Part of a small language model's weights.
Size: 15 layers, width 512, 8 heads of 64 (2 for keys and values), vocabulary 10011, 47.5M parameters.
Architecture: LayerNorm before each block, no biases in attention or MLP, tied embeddings, capped logits.
Training: a variant of SOAP for these matrices, 961M tokens, 3665 steps.
Each number is 128 + 32 x the weight over its row's rms, rounded and kept within 0 to 255. Layers, rows and columns count from 0. The size above them is the row's rms in percent of the matrix's.

# layer 6 attention query, 512x512, rms 0.129, rows 269-279,333-343,397-406,460-470, columns 384-511
size [ 97  98 107 105 105 106 106  99 101 111 101  82  79  77  80  77  78  79  81  81  73  81  77  80  80  79  87  85  76  76  84  72 137 139 136 146 137 143 151 141 147 137 138]
[[100 151 147 120 122 134 133 125 143  96 173  34 102 108 113 115 107 188 183 155 128 136 206 118  94 148 136 137 103 153  93 107 103 111 116  88  53 117 158 211  57  96 148 149 123  57 158 121 181  91 101 118  90 116 193 165 157 144 189 147  83 143 119 143  99  98 147 141 147  89 147 118   0 196  95 152 106 117  87 202 125 123 209 133  66  96 124 135 193 123 164  70 108 146 159 136 110 140 160 129 187 132 110 159 110 110 190 174 175 146 109 109 169 118 144 168 179 146 115 137 155 185 131 102 162 109 114 200]
 [105  94 160 156 169 142 151  93 158 124 109  91 137 104 167 106 135 168  76 133 132 117 145 173 158 172 147 148 126  93 133 184 139 114 140 148 132  86 130 114 134 129  83 182 110 107 130  98 146 150 114 142 153 113  91 180  86 126  94 123 152 151 130 102  74  64 154 108 145 159 133  92 137 102  85 139  95  57 115 127 141  90 110 115 113  95 146 141 142  99 115 109 139 101 102  91 149  76 150 158 112 132 137 124 131 111 174  80 140 149 112 158 166  90  96 118 102 122 121  45 122  87 163  91 121 131 107 167]
 [138 122 150 111 137 154 126 148 131  82  51 135 114 185 138 100 194 110 152 173 140 138 189 183 176 130 123 107  95 141 162 148  83 133  65 114 143  90 147 149 112 137 125 193 103 145  91 136 158  94 118 125 121 117 159 231 164 154  70 144 168 161 113 192  62 107 128 156 159  96 114 157 169 138 165 141 164 119 159 136 182  49 125 139 178 102  77 119  64 124 145  70 137  96 164  67 164 128 113 181 180  92 132 128 173 157 148 193 133 112 124  74 136 164 122 105 121 172 126 184 158 185 155  82  93 150 175 160]
 [141 140 102 132  95  71 142 136 161 133 174 113 147  99 139 164  64 180  85 143 152 171 113 108 126 170 188 147 100 160 114 155 108 166  91 121 151 125 129 145 171 115  97 114 105 120  81 155 124 127 129 174  97 130 179 143  98 108 160 218 119 128 118 151 132 166 159  87 159 103 163 147 118 183 150 124 112 127 190 160  98  88 135 165 135 103 142 110 188 201 122 109 124 182  87 117  94 113 109 138  97 144  95  90  50  57 109 117 143 110 101 155 140 126 155 114 128 124 136 105  93 115 138 125  97 149 116 151]
 [117 118 123 128  98 168 110 134 108  49 151 191 153 150 116 200  84 218  97 134 139 163 157 133  94 154 101 114 125 188 183 134 119 107 195 147 136 105 192 173 139 125 121 111  93 135 154 119 165 166  61 172 207 124 108 140 131  51 124 139 166 179 126 107 112  76 106 132 158 119 209 126 156  94 116 118  64 128 114 131  80 122 127  95 111 163 167 158 113  93  87 176 115 135 189  72 145 124  90  92 137 122 162 143 117 119 140 128 212 124 127 111  86 132 160  76 135 220 125 135 165 129 151 131  74 182 172 158]
 [116 142 108 145 120 168 154  56 136 194 122 152 120 124 182  88  59  52 224 104 111 108 131 113 169 159 159 128 160 121 157 101 108 119 129 105 108 130 101 137 146 112 112 172 163  91 119  79 129 124 143 123 114 171 125 130 161 134 101 115 128 143 107  87 105 174  90  87 155 142 111 115 142 139 130  73  91  90 109 119 131 124  72 156 150 176 160 109 150  74  98 141 133  15 149 107 117 126 108 173 103  97 124  89 161 168  64 126 116  60 115 144 134 131 121 154  99 157 131 123 109 162 133 166  75  87 111  76]
 [159 106 133 137 123 139 115  81 162  96 113 131 105  77  94 117  98 185 121 123 103 107 146 109 108 141 106 113  85  57  89 103 106 170  78 134  81 102 142 119  93 127 121 139  86  88 142 122 143 140 164 106 184 159 162 175 199 126 168 112 123 117 117 153 110 141 111 226 143 139  75 125 166  71 143 146 145 154 152 155 127 165 125 135 174 123 149 103  84 120 102 114  86 133 119 123 165 145  87 128 148 163 145 139 130  90  90 124 111 100 145 167 131 126 129  86 157 127 118  66 106 162 171 134 139 108 102 156]
 [152 139 115 119  85 140 134 139 151 151 115 126 147 140 162 128  83  80 132 145 133 124 136 119 164  47 111  98 111 199 122 119 148 150 164 108 160  84 115  96 117 130 134 227 175 114  66 129 146 168  96  70 149 134 163 166 188  87 109 128 107 169  75 146 137 139 100 183 162  64 158 154 197 112 185 134 122 119 118 105 187  76  92  91 133 185 140 147 118 129  63 145 115 103 102 133 114 141  90 121  88  93  86 106  71 145  85 165 163 109 114 142  80  98 139 150 145 134  72 120 150  94 139  96 110  95 133 129]
 [114 183 177 150 195 130 190 105  47 196 155 111 126 110 104 145 120 176  95 132 144  69 112 129 164 173  88  98 123 177 125 144 154 110 105  45 106 118 136  97  86 151  97 136 155  92 154 117 116  77  88 113 113 130 106 104 144 137 155 177  79 144  87  92 173 171 160  85 161 115 117  55 108 150 152 128 130 119  68 105 124 152 107 129  83  26 147 181 124 155 142 121 106 133 151 166 161 160 133 130 167 149 132 111  90  75 156 146 128 148 131 185 114  32 104 125 120 140 199  80 125 101  92 151 128  93 110 130]
 [147 144 138 146 176 128 132 132 109  97  93 123 143 154 133 144 104 172  95 143 120 107 124 213 101  80  65 124 100 166 184 154 151 174 167  97  99  85 123 170 138 153 127 157 117 124  67  59 155 124 141 102 124  58 142 131 157 108 127 156 130 136 145 122 120  97 131 126  85 138 125 130 155 176 149 149  93 164  76 174 117 168 110 159 100  87 160 192 137 133 110 152 143 139 112  68 113 134 177 141 169 122 168 152  77 164 168  87 126 173 159 109  72 110 183 133 175 172 151 130 137 116 133  91 139 143 159 114]
 [ 64 122 147  62 148 148 152 156 132 112 165 126  79 155 192 104 158 109 122  99 148 114 155 108 118 132 145 171 130 105 183 153 174 136 122 110 114 148 135  93 187 107 130  56 104 154 160 169  87  90 130 102 164 137 109 112  87 124 100  76  88 170 124 170 143 137  94 105 118 137 177  87  49 133 137 128  95 134  69 124  83 127 147 107 140 130 101 115 125 157 117 138 162 125 164 128  34  75 133 166 154 165 106 101 135 163 146 129 113 135 202 144 133 148 120 108 118  66 172 108 142 156  76 182 161  91 179 141]
 [135 174 142  66  57 107 115 134 138  54 118 114  96  60 128  92 126 141 116 130  89 128 185 228 108 128 128 111  94 153 177 142 121 177 157 153 142 168 149 177 124 115 110  87  91 134  94 120 172  59 142 217 168 109 138 114 141 108 129 119 120  95  79 149 152 127 135 148 193 139 116 118 144 142 108 174 123  75  85 135  91 137 111 135 134  88 151 159 118 143 121 104 145 162 112 164 168  83 149  81 158 164 171 114 134  81 127 193 127 143 150  98 108  99 160  60 181 141 145 133 139 204  97  94 117 100 131 129]
 [ 81 140 185 113  88 163 125  97 115  93 117  54  97 130  91 114 170 127  95 169 162 128 107 178  94 100 150 188 145 133 150 143 108 132 120  98  86  99 154 156 181  94  18 162  53 152 108 126 159 118 188 128 109 161  29 116 121 130 169 147 156 119 139  62 126 140 110 140  98 101 158 103 156 149 158 137 106  92 145 158 135 138 141 126 130 106 155 152 134 114 116 104 110 158 139 184 128 114 117 136  88 100 131 127 209 121 168  90  76  88 118 125 165 110 147 164 133 158 108  90 156 174 160 156 124 135 114 173]
 [108 107 112  83  68 106 166 125  51 148 120 138 164 102 143  73 170 148 135  73 101 166 168 146 139 118 132  79 162 141 116  78 155 157 105  76 138 116 127 146 153  90  80 174 149 147 166 185 122  64 100 130 119 162 155 124 143 137  95 164 104 145 110 147 149  91 133  92 123 135 128 139 208 103 127 130 133 169 114 140  77  83 135 141 141 145 119 167 106 129 167 100 112 103 119 164 162 125 154  96 141 154  95  99 116  80 121 158 120  94 128 107 160 160 183 112 111  97 155  86 169 147 147 124 171 112 165 124]
 [ 97 165  83  99 150  91 176 118 107 145 129  94 173  85 143 124 133 123 189 166 175 117 168 110 135 130 100 204  86 160 134 151 128 149  59  77 106 130  94 152 178 163 139 153 135 123 106  99 173  82  85 176 115 142  97 161 107 116 158 153 109  84  97 169 141 221 189 116 176 134 140 107 103 127 185 139 116 135 106 165  95  81 130  90 151 156 101 124 129 130 109 130 104 105 107 109 104 176  83 138  91 151 180 132 104  97 153 153  97 128  47 197 133 197  94 145 150 118 112 135 139  63 183 128 149  70  58 227]
 [105 134 109 100 122 164 165 175 109 119 105 146 178 133 120 189 178 132 111 147 170 173 117 137 153 152 144  80 138 130 156 181 187 117 156 104 159  97  94 132 173 114 180  76 162 202 113 165 143 120 103 150 176 139  84 142  97 126 115 140 130 116 148 127 124 159 165 151 150 125 144 155 110 123  95 177  84  86 117 149 136 122  72  99 118 190 135  98 149 134 146 126  72  99 169 146  99 134 126 132  85  78 156 161 135 193 108 175  92 128 141  89 134 144 145 167 142 186 103 107 153 128  83 139 160 142 118 117]
 [ 78 146  90  96 143 136 184  99 163 110 151 154  94 114 104 146 128 138 143 145  83  96 145 138 142 137 172 127 148 124 145 109 106 179 100 177  89 100 180 111  39 111 134 111 146 105  93 121 123  98 112 100 140 147 114 137 161 196  53 140  94 149 127 130 161 181 143 145 141 104 113 111 118 167 102 139 101 132 144 124 110 169  91 136 139 228 148 124 132  49 135 105 138  92 133 116  26 123  62 130 122  92 157 117 147 136 155 146 131 155 151 147 101 148 176 101 126 126 131 126 146  93  67 172 145  76 117 133]
 [191 131 174 148  96  83  79 159  78 110  69 120 181 135  80 105 137 209 121 127 196 127 184  35 165 158  77 110 163 104 168 135 143 187 125 121 112 151 139 146 132 109 116  78  78  50 123 188 109 100 142 168 142 108 164 171 118 157  81 160 114 115 131 128 146  90 127 104 160 144 118 142 146 104 134  93 115 145 205 173 110 156  98 107 127 111 135  55 141 117 145 106 170 146  94 151 166 115  76 175 130 118  91  96 161 109 109 168 118 106  91 152  63 105 149 114 126 117 107 114  92 202 139 182  95 118 158 130]
 [154 102 107 115 152 147 117  73  81 140 147 155 151 170 152 179 153 149 165 155 139  84 184  88 115  59  95 171  89  79 168 162 111  56 172  95 112 165  79 140 140 115 144 156 113 123  90 155 138 140 119 209 170  91 137 138 102 136 177 149 102  89 156 135 117 171 121 112 153 121 191 151 131 131  78 133 118  87 153 134 195 129 116 110 145  77  81 130 108 165 117 143 179 142 124 121  79  76 168  70  83  30 165 175 129 172 129 160  94 104 117 123 172 131 128  74 101 157 122 134 185 111 119 169 146 144 163  99]
 [135 126 170  94  93 138  99 136 139 172 136  92 156 148 161 107 129 161 117 156 136 116 199 104  75  63  45 153 150 131 124 173 138 169 141 133 115 110 105 128  96 163 101 142 102  97 162 108 147 128 117  86 132 122 184 108 154 103 119 203 101 142 157 138 101 161  56 132 124 134 129  65 147 138  65 103 142 154 171 152 120 151 109  93  53  40  96  76 104 107  93 155 108 114 130 106 127 129 202 140 152  87 159 158 129 121 114 120 140  89 107 164  81  93 117 143 118 171 108 105 132 128  82 131  69 132 158 109]
 [ 87 138 181 123 116 165 108 172 171 102 163  98 114 173  95 112  99 141 128 144 142 104 126 168 196 113  61 142 100 126 102 129 132 125 142 126  53  77 131 153  68 141 128 121  82  87  57 104 187 155 143 101 108 167 103 118 160  80 172 161  99 102 178 133  74 129 138 127 195 131 149 162 156 108 120 177 149 162 123 136 135 175 109 102 117 156 157 158  89  98 104 142  99 129 116  77 187  80 120 164 151  41 142  82 161 106 153  61 105 132 142  75 151 109  86 125 118 134  91 181 146 113 148  35 146  88 118 120]
 [167 127 156 140 116 118 125 151 131 116 100 127 118 132 142  85  94 103 167 149 118 124 162 164  95 153 194 167 169 111  89 152 131 142  83 126 177 193 105 154 161 125 156 154  69 138 178 216 196 152 114 138 111 165 121 174  98 137 101  85 126 112 113 126 157 163  88  59 187 142 124 172 120 130 208 109 119 165 190  86 115 118 130 141 109 132 144 147 107 129  96 141 123 140 147  90  61 100  77 153 105 199 141 139 131 139 200 153  85 116 156 179 137 155 131  88 129 148 172 166 162 117 139  84 118 148 100 158]
 [131 152 127 142  94  94 157  75 146  86 159 105 158  97 131 110 168 171  86  57  97 114 162 133 104 139 171 124  65 111 104 110 142 124  96 110 109 157 130 126 113 138 139 142 172 136 168 190 123  56  74 110 132 144 121  98 133 154  99 157 125 154  93 150 137 151 126 121 176 154  84  97  56 176  98 176 108 120  74 121 135 125 122 144 153 194 124 173 153 130 110  63 104 152 182 153  83 204 105 116 114 157 129 153 109  93 127 126 156 132 128 157 131 106 157  86 107 132 161 104  91 160  95 116 127 128 112 147]
 [131 144  97  95  54 109  95 133 127  99 102  96 186 137 129 181 159 149 146 100 166  96 148 144 166  73 146 171 167 135 124 138  81 135  98 151  96  76 152  94 164  98  62 165 160  84  99  32 159 169  86 169 106 120 136 149 135 151 181 155 163  91 148 127 128 113 144 168 184 160 119 163 129 141 115 133 142 115 149 194 117 116 147 167 168 120 141 129 116 104 134 106 118 183  84 164 152 102 139 128 102 144 139  83 156 125 143 133 115 122 107  92 103 139 182 106 136 170 143 132 111 123 183 141 139 165  63 154]
 [ 98 135 114  85  82 124 105 164  67 126  32  91 110 111  63 122 119 128 117 118 116 154 139 101  94  88 134 141 141 150 136 113 164 153 114 101 160  92 172 133 134 127  97 160 196  78 140 146 129 126 133 134 166  87 120 109 152 160 131 109 177 163 116 117 118 113  75  80 119 116 154 123 156 129 162  75 133  91  72 112 101 103 113 183 154 191 148  64  88  98 155 109  81 111 116 142 112  80 125 170 164 146 159  73 126 110 101 103 147  99 129 124 163 190 177  96 152 111 129 135 140 138 154 122 167 126 189 124]
 [129 169  69 163 106  25 153 146 128 133 132  54 133 116 148  98 114 129 131 168 164 138 169  95 144 148  66 148 135 134 105 169  63 185 112 111 138 127 118 123 168 110  80 108 183 126 107 147 155 132  96 171 104 137 156 104 150 138 108 164 202  82  99 158 150 107 160 120 182 123 142 143 106 137 110 117 127  89 132 143 116 123 192  90 119 137  76 121 136 117 141  81 119 123 155 159 124 146  81  80 143  87 142 174 127 114 107 107 129 125 107 148 172 196 176 143 167 104  61 125 104  91 171  85 115 151 173 145]
 [101 141 144 110 108 132 134 142  72 120 144 119 139 116  60 124 152 147  98 156 179 150 151 157  71 129  79 114 150 166 182 123 118  95 152 157 183 138 130 183 201 112 193  78 146 140 138  98 133  90  91 112 128  78 102  66 142 121 150 176 165 126 122 117  72 136 165 127 141  65 106 175 122 114 106  95 116 121 116 130 164 128 121 109 143 135 118  93 118 168 178  95 111 124 182 132 145 165  88 110 149 129 112 201 125 116 163 130 119 129 187  98 115  84 149 132 140 143 141 160 115 117 142 102  90 133 169 121]
 [116 144  79 167 132 121 159  94 138 139 130  90 119  83 132 100  62 134 135 162 124 150 108 158  92 137 152 157  90 185 159 132 102 161 156 144 148 154 122 153 107 129 131 100 183 131 118 121 165 101 158 108 113 176 123  72 147 130 133 114 136 135 138 105  92 142 154 123 176 131 161 158  73 112 143 151 110  75  66  89 137 135 106  72 149 154 165  99 120 119 106 126 107 144 150 175  77 144  45  79  91 118  70  80 125 106 147 158 121 124  99 155 148 152 119 151  53 106 137 112 109 119 125  92 163 123 146  89]
 [155 183 114  85 153 102 170 114 147 102  75 104 113 102 128  80 102 129 112  85 170 120 134 101 147 140  77 107 120 135  64  92 114 144 114  75 121 166 138 106  93 139 133 102 153 131 141 149 142 114 121 124 123 114  90 169 106 154 156 109 161 101  79 114 114 147 132 173  90 162 120 169 118 112 109 114 160 135 136 175 194 144 100 113 169  77 111 111 124  95 210  71 133 190 168 136 136 122  99 123 131 110 150 109 178 137 134 153  95 167 165 122 165  82  87 152 200 182  92  91 116 174 110  94 130  87 171  99]
 [130  88  80  86 134 134  98  90  78 127  75  79 121 133  99 117  88 163 155 130 151 120 144 122 156  98 101 138 133 168  87 132 119 170 127 193 157 144 155  84 147 223  81 119 153 122 153  80 136 121  70 176 116 102 130 106 202 165 142 176 112  98 152 132 147 113 136 168 116 111 103 100 153 131 121  71 130 102 163 102  79 125  96  69 155  92 120 163 111 146 103 140 107 129 119 142 176 131 203 185 132 109 192 142 141 151 146 131 142 180  61 145  66 128 151 104  96 131 140 104 136 135 118 132 132 139 159 166]
 [123 160 115 143 108 124 132 103 151 165  91 153 114 146  90 143 171 100 131 109 110  84 136 186  46 124  56 151 123 134 173 123  92 103 135 115 146 170 126 140  69 126 194  84 129 132 171  99 101 145 122 152 103 101  76  91  92  87 120 173  90 147  86 140 125  94 123 137 152 183 128  93 114 108 172 149 143 134 138 101  98 131 140 112 113 156 126 127 149  48  30 162  97 112 159 136 184 177 104 142 144 188 128 130 143 133 114 151 173 138 106 146 112  85 111 171 114 163 175  95 166 152 136  89 149 124 153 172]
 [125 158 151 121 138 178 129  83  62 137 149 113 113 149 158 149 212 174 155 191 139 125 119 151 123  81  95 121 144 149 188 104 129  73 150  50  53 116 111 114 118 156 171 158  66  72  97 100 125 124 107 116 118 119 112 188 103 108 164 163 137  95 129 135 106 185 110 174 185 134 174  74 135 198 150  86  72 158 152 127 126  69 158 156 109 188 135 171 147 143 113 160 107  61 119 125 146 158 142 162 110 131 142 150 181 147  56  76 126 133 105  93  65 129 104 182 123  99  86 158 142 107 129 147  87 110  77  84]
 [143 151 144 146 156  84 167 147 130 156 162 130 154 121  23  92 157 131  97 175 133 101 117 184 129 115 121 163 145 152 158  96 175 100 158  95 191 154 144 119 113 125 134 199 128 104 113 133  82 152  90 129  89 129 141 187  76 158 108 123 189 127 139  61 157 109 124  77 135 130 152 167 129 125 117 149 172 155 170 116 107 100 176 153  40 172 127  57 168 130 130 175 116  88  80  96  90 126 146 174 184 165 139  53 171 196  89 166 105 107 105 111 141  91 105 188 157 121 158 123 114 101 142 122 106 116 169  98]
 [119 146  88 103 115 110 190 112 111 164 138  79 157 126  77  81 129 107 115  88 141 152 186  28 150 155 125  94  68 173 145 133 133 169 132 100 181 119  97 183 108 141 104 151 170  85 146 136 157  99 147 152 170 168 128 100 134 151 142 146 136 131 121 175 151  86 173 108 123  67 102  32 139 185  68  99 138 118 155 157  97 112 180 137  92  70 108 126 125 179 105  77 158 145 118 138  94 125  90  82 173 175 126 124 125  61 206 161 130 139 167 163 112  76 188  32 172 144 146 147 147 168 120 106  81 136 159 191]
 [125 157 172 110 132  77  89 116 150 103 141 144 144 108 132 135  28  68  65  89 137  78 181 159 111  93 138 156 186 155 121 102 134 128 103 142 162 150 110  79 130 124 112 200  94 155 149  94 121 156 139  88 163 144 130 171 166 152  81 158 126 114 150  56 115 147 155 147 131  91 131 138  94 118 148 109 128 119 101 205 144 179 105 116 155 111 147 159 160 147 136  85 140 134 162 124 112 132 102 169 146  94 118 135 189 151 168  85 132 164  80  90 147 123 100 126 101 156 125  67 147  99 112 129 100 143  87 124]
 [ 49 153 133  94  85  81 147 132  33  93 102 124 113 129 125 126 156  78 113  84 166 215 165 137 104 115 177 105 160 114 135 122  99 142 122 166 144  98 119 154  63 100  92 133 100 174 119 103 103 139 191  92 150 183 142  99 157 174  88 145 169 151 186 170 144 105  95 163  86 135 169 176 192 151  78 154 115 120 179  92 107  82 133 136 113 118 144 164 106 168 125 123  81  97 129  94 134 129 147 157 152 124 106 121  76 142 201 165 164  58 116 125 155  75 154  94 130 126 133 113 199 128 134 113 134 142 163 136]
 [120 155 117 128 147  91 136 101  95 120 116 152 130 132 159 154 133 109 114 130 102  97 166  97 122 116 131 178 126  93 119 150 104 136 132 119 158 123 117 181  97 115 116 189 106 156 116 145 115 171 103 146 141 127 135 180 101 109 102 134 147 132 125 184  80 194 159 131 117 123  89  95  76 115 148 146 107 151 181 144  60  37  93 109 133 109  94 119 143 178 107 100 134 167 108 158 167 104 180 105  95 168 150  95  25  66  68 146 102 106 119 131  87 157 136 146  99 114  62  95  94  83 100 112 144  68 106 118]
 [103 122 127 131  95 142 140 184 136 110 120 139 140 100 141 131 116 130 208 155  78 211 139 190 147 154 178  50 113 156 162 150 175 105 175  57 103 178 131 121 200 122 153 140 147 109 150 138 162 111  89 117 137 108  97 100 168  84 127  86 113 154  64 127 139 106 136 150 173 167 174 181 158 115  85  99 115 127 112 144 143 143 156 143 113 141 148 122 196 164 100 104 108  60  92 140 174 157  91 132 103 163 145 122 119  94 126 156 166 141  98 118  98 140 117 159 102 193 143 129 111 119 169  80 110 133 107 128]
 [180 101 141 119 147 149 163 147 114 139 142 176 144 159 169  39 103  67 115 146  95  98 107  85 162 125 132 157 150 144 177  71  56  87  91  64 102 128 173 119  95 172 127 123 106 123 136 104 137  65 154 102 132 106 160  64 109 143 112 136  71  99 150 103 161 153  89 117 169 122 156 141 123 181 122  91 142 118 117 120 120 128  97 114 161 167 118 105 176  45 149 100 103 112 137 120 116 134 126 157 120  93  99 122 162 132 116 138 131 194 160 126  80 160  98 142  55  99 127 155 138 142  65 136 194  91  93 108]
 [176 104 124 140 124 122 100 164 238 159 132 112 136 156  65 116 108 103  76  58  80 116 177  71 127 107  43 173 112 113  79 118  89 133 119 146  95 113 103  53  93 120 102 144 111 112 126 127  88 157 115 191 151 117 122 176 172 168 198  86 129 166 118 109 142 114 187 116 112  89  78 102 133 118 163 167 140 149 125 127 125 112 122 133 163 136 157 130  78 130 112 156 116 139 154 154 190  98 106 120 127 138  94 130 144 153 136  78 124 143 176  99  73 131 156 177 102 125 123  37 107 167 173 131 103  88 139 118]
 [135 120 153 158 177 142 160  94  79 196 103 172 127 156 131 158 156 142 150 147 102  94 165 132 108  60 143 193 133 171 122 131 128 150 174  94 162 132 144 130  97 164  73 120 138 169  90 116 126 161  98 160 118 143 130 126 177 121 115 144  68 117 114 148 121  59  86 180 187 122 103 108 189 161 151 130  69 111  73 155 173 124 160 112  42 117 114 138 109  82  69 147 178 123 105 130 155 102  83  84 132  66 162  88  83 160 159 122  75 173 137 168  69 139 147  63 121 141 105 166 167 167 114 147 138 143 106 143]
 [ 80 142 151 128 128 107 101 143  85 142 111 132 107 113  89 130 109 172 165 116 125  56 130  84 147 108  77 151 116 107 161 154 120 111 104 170 137 135 127 120 113  82  80 187 160  95 151  81 213 166 119 139 134 117 152 106 181 101 100 111 119 154  93  88 107 177 175 100 145 158 122 101 100  88 138 126 134 171 172 145 127  78  91  14  94  60 104  70 197 155  95 174 118 131  82  84 184 139 111 102 105 126 105 112 131 193 141 153 139 108  98 111  87  28  68 132 134 172 139 181 121 100  91 120 163 140 140  89]
 [154 192  94 196  96 125 169 148 138 154 102  31 150 132  75 162 172 180  72 113  95 106 120 118 152 135 135  80 122  99 119 132 101 164 112 127 103  68 146 186 135 154 150 155  78  87 128 141 119 112 134 101 111 112 146 140 129  95 141 141 123 141  45 143  72 121 127 123  91  65 144 157  97  69 143 113  59 170 170 100  98 153  92 138 145  88  79 146 106 114 167 107 133  84 155  99 131  94 165 190 105 156 153 123 158 150 112 151 153 111 164  85 128 130  95 166 153 113 144 150 147 118 105 108 147 145 154 177]]
# layer 6 attention key, 128x512, rms 0.1, rows 76-86, columns 384-511
size [110 103 106 104 101 101 102 104  98 101 106]
[[149 148 103 152 160 112 148 157 118 106 114 182 125 134 119 142 194 121 149 139 115  85 153 132  99 119 113 138 177  70 129  54 162 202 129 144 142 157 109 143  76 194 137 176 148 100  95 134 168 162  81  68 108 179 135 164 121 188 113 146 166 108  94 121 106 105 130 117 136  89  95 129 138 127  66 160 167 121 140  61 166 111  95 101 169  77 166 115 104 142 102 102 157  72 200 122 117  74  82 140 127 161  78 160 131 198 127 142 129 144 196 120 112 122 160  97 122 133  76 132 122 130 116 151 139 161 164  61]
 [ 70 157 136 125 141 135 108  99 169  86  79 134 140  97 106  49 115  85  99 121  99 108 168 116 131 138 164  82 101  72 157 176 156 125 153 158 127 210 124  73 167 142  88 183 148 147 113 183 166 115 130 150 141 187 119  97 160 120 208 141 122 121  81 126 142 132 123 114 138 156  85 155 134 192 122 131 139 143  93  93 140 198 145 144  96 137 120 139 112 154 128 111  86 148 202 147 146 181 161 135  94 109 174 155 131  48 104 182 156 114 185 138  99 148 133 138 101 116 105 166 155 145  77 179 106 135 137 110]
 [131 116  91  99  99 140 108  98 111 119  80 118 183 132 124 177 111 158  89  76 142 117 101 175  88 122 137 107 155 100 137 170 112 146 128 151 143  79 126  97 176 152 106 133 161  94 104  95 143 118 129  98 122  91  78 117  99  87  70  60 170 142  87 145 118  70 110 135 139 162 180 157 103  88 107 157  80  85 141 134  87 177 102  77 135 130 116 120 140 147  99 120 121 191   0 166  85 130 109  98 130  86  88 141 121  69 133 104 130 110 126 152 185 110 127  99 122 193 139 132 117  93 117 178 116 160 155 119]
 [139 103 111  72 140  93 214 199  96 135  98  90 135 140 163  87 107 150 141 136 115 146 146  54 127 167 139 143 117 152 140 132 103 167  95 125 125 173 145 148 153  67  87 207 145 150 133 125 143 133 144  76 116  76 139 156 134 172  89 156 158 222 151 117 148 114 153 142 141 137 119 184 155 163 167 134  64 118 101 149 130  99 154 145 146 131 103 115  83 144  61 116 123 152 187 129 118 121 146 145 114  94  96  89 178 105 131 149  36 100 144 188 194 192 172 104 144 104 145 157 197 147 115 100 116 112 175 189]
 [128 163 100 133  92 122 166  65 173 131 163 139 137 104 190 136 124 114 115 163 158  60 119  93 196 180 148 184 140 138  99 102  75 156 148 135 158 136 129 109 148 144 114 157  82 157 110 106 224 107  92 201 118 173 173 132 155 157 154 140 133  56 146  82  61  90 114 123 190 135 137  93 104 143 173 120 172 112 166 130 136  69 130 168 121  91  90  99 116 105 144 179  99 128 145 158 110 118 152  75 162 119 141 151  87 142 115  66 143  90  46 173  68 159 191 118 109 118 104  91 109 174 113 142 107 141  81 113]
 [127 121 112 100  96 183  76 147 101 129 116 178 115  86  61 154 171 101 124 124 109 150 168  94  57 151 126 129 141 110  91 123 156 109  20  81 136  77 147 145 123 122 140 118 165 158 139 128 126 147 181 128 158 118  98  95 181 158 115 196 123 133 138 156  44 175 153  66 171  64 143 119  81 127 117 119 142 134 126  87 137 166 152 111  94 127 123 144 111 165 144  92 129 111 143 115 115 151 111  83 125  32  83 208 124 116 119 120 163 144 134 142 118 105 118 114  73 148 161 136 140 132 162 186 153 171 143 121]
 [ 83  95 122 167 137 134 130 103 116 122 163 110 130 124 142 144 100 109 231 115  91 120 114 149 180 129 151 198 143 133 146 136  87 142 142 159 158 101 150 174 103 121  66 168 191 115  93  94 119  51 147 131 130 144 180 166 139 176  63 123 157 167 142 126 123 139 139 149 133  96 140 107 107 135 131 164  95 104 119 148 124 139  84 156 117 173 137 143 111 124 124 105 147  57 156 132 124 134 123 124 122 138 147  97 130 131 147 159 132 133 100 130  94  90  86 101 198 145 100 125 117  81  74  82 118 118 169  75]
 [195 158 110 137 130 151 110  84 189 119 101 166 129 141 147  57  57 201 139 109 163 134 147  84 148 148 110 125 150  80 113  86 129 153 161 149  98 146  50 113 153 136 113 148 105  68 149 159  97 161 127 133 152  94 102 133 107 134 153  76 106  72 120  97 132 123 125 200 145 104 163 175  64  64  97 133 143 185 176 150 170 188 123 121 137 143 142  73  61 106 150  93  88 100 137 173 168 121 108 115 137 126 130 103  86 100 140 177 124 131 202 160 177 105 109 116 164 139 104  77 184 143 138 122  84 162 124  99]
 [ 97 123  92 116 117 131 143 135 130 176  46 107 123 135 120 179 113 124 141 116 133 116 161  57 142 158 130 140 105 111 149 176  89 126 170 151 132 121 112  72 105 134  84 123 136 175 124  81 115 102 143 169  83 128  78 152 153 146 114 118 100 148 119  70 164  83 134 124 155  80 171 137 101 194 139  95 152  94 138  85 126 105 145 115 165  80  89  86 153 152  97 174 161 175 133 189 116 146 128 116  92  58 189  95  82 169 135 112 128 156 161  79 187 109 121 128  58 102 123  88 177 164 164 118 160 131 155  85]
 [138 138 100 132 180 182 193 162 122 171 150 160 115 144 118 153 151 125  71 107  83 131 110 173 127 141 128 126 148 110 137 118 151 164 128  66 128 153  55 129  86 178 120 141 137 137 156 110  81 124 137  87 130 143 175 134 152 148 170 133 117 198 148 144 119 133  97  84  98 131 143 126 122  50 143 157 115 100 132 139 124 177 144 137 121 140 115 141 176 114  97 103  81 135 128 109 150 171 153 149 145 142 128  90 112  82 145 129 148 155 120 150 105  23 126 161 112 128 111  52 123  74 110 143 126  64 109 121]
 [ 84 121 150 107  71 102  84 109  94 170 101  89 159 139 149 120  68 145 140  99 117  85  76 111 142 146 104 121 144 125 115 139 156 114 143 158 109 131 115 103  70 152 160  41  32 125 101 126 177 180 132 100 148  75  89 186 166  99 153 156 135 113 134 156  97 139 123 141 155  84 189 135 130 111 137 217  76 112 144 136 149 151 110 213  99 176 119 167 140 156  95 171 142 110  84 141 130 181 161 144 120 101 142 121 168 143 134 171  90 153 173  96 116 117 146 137 114 144 192 180 209 142 148  84 173 172 132 115]]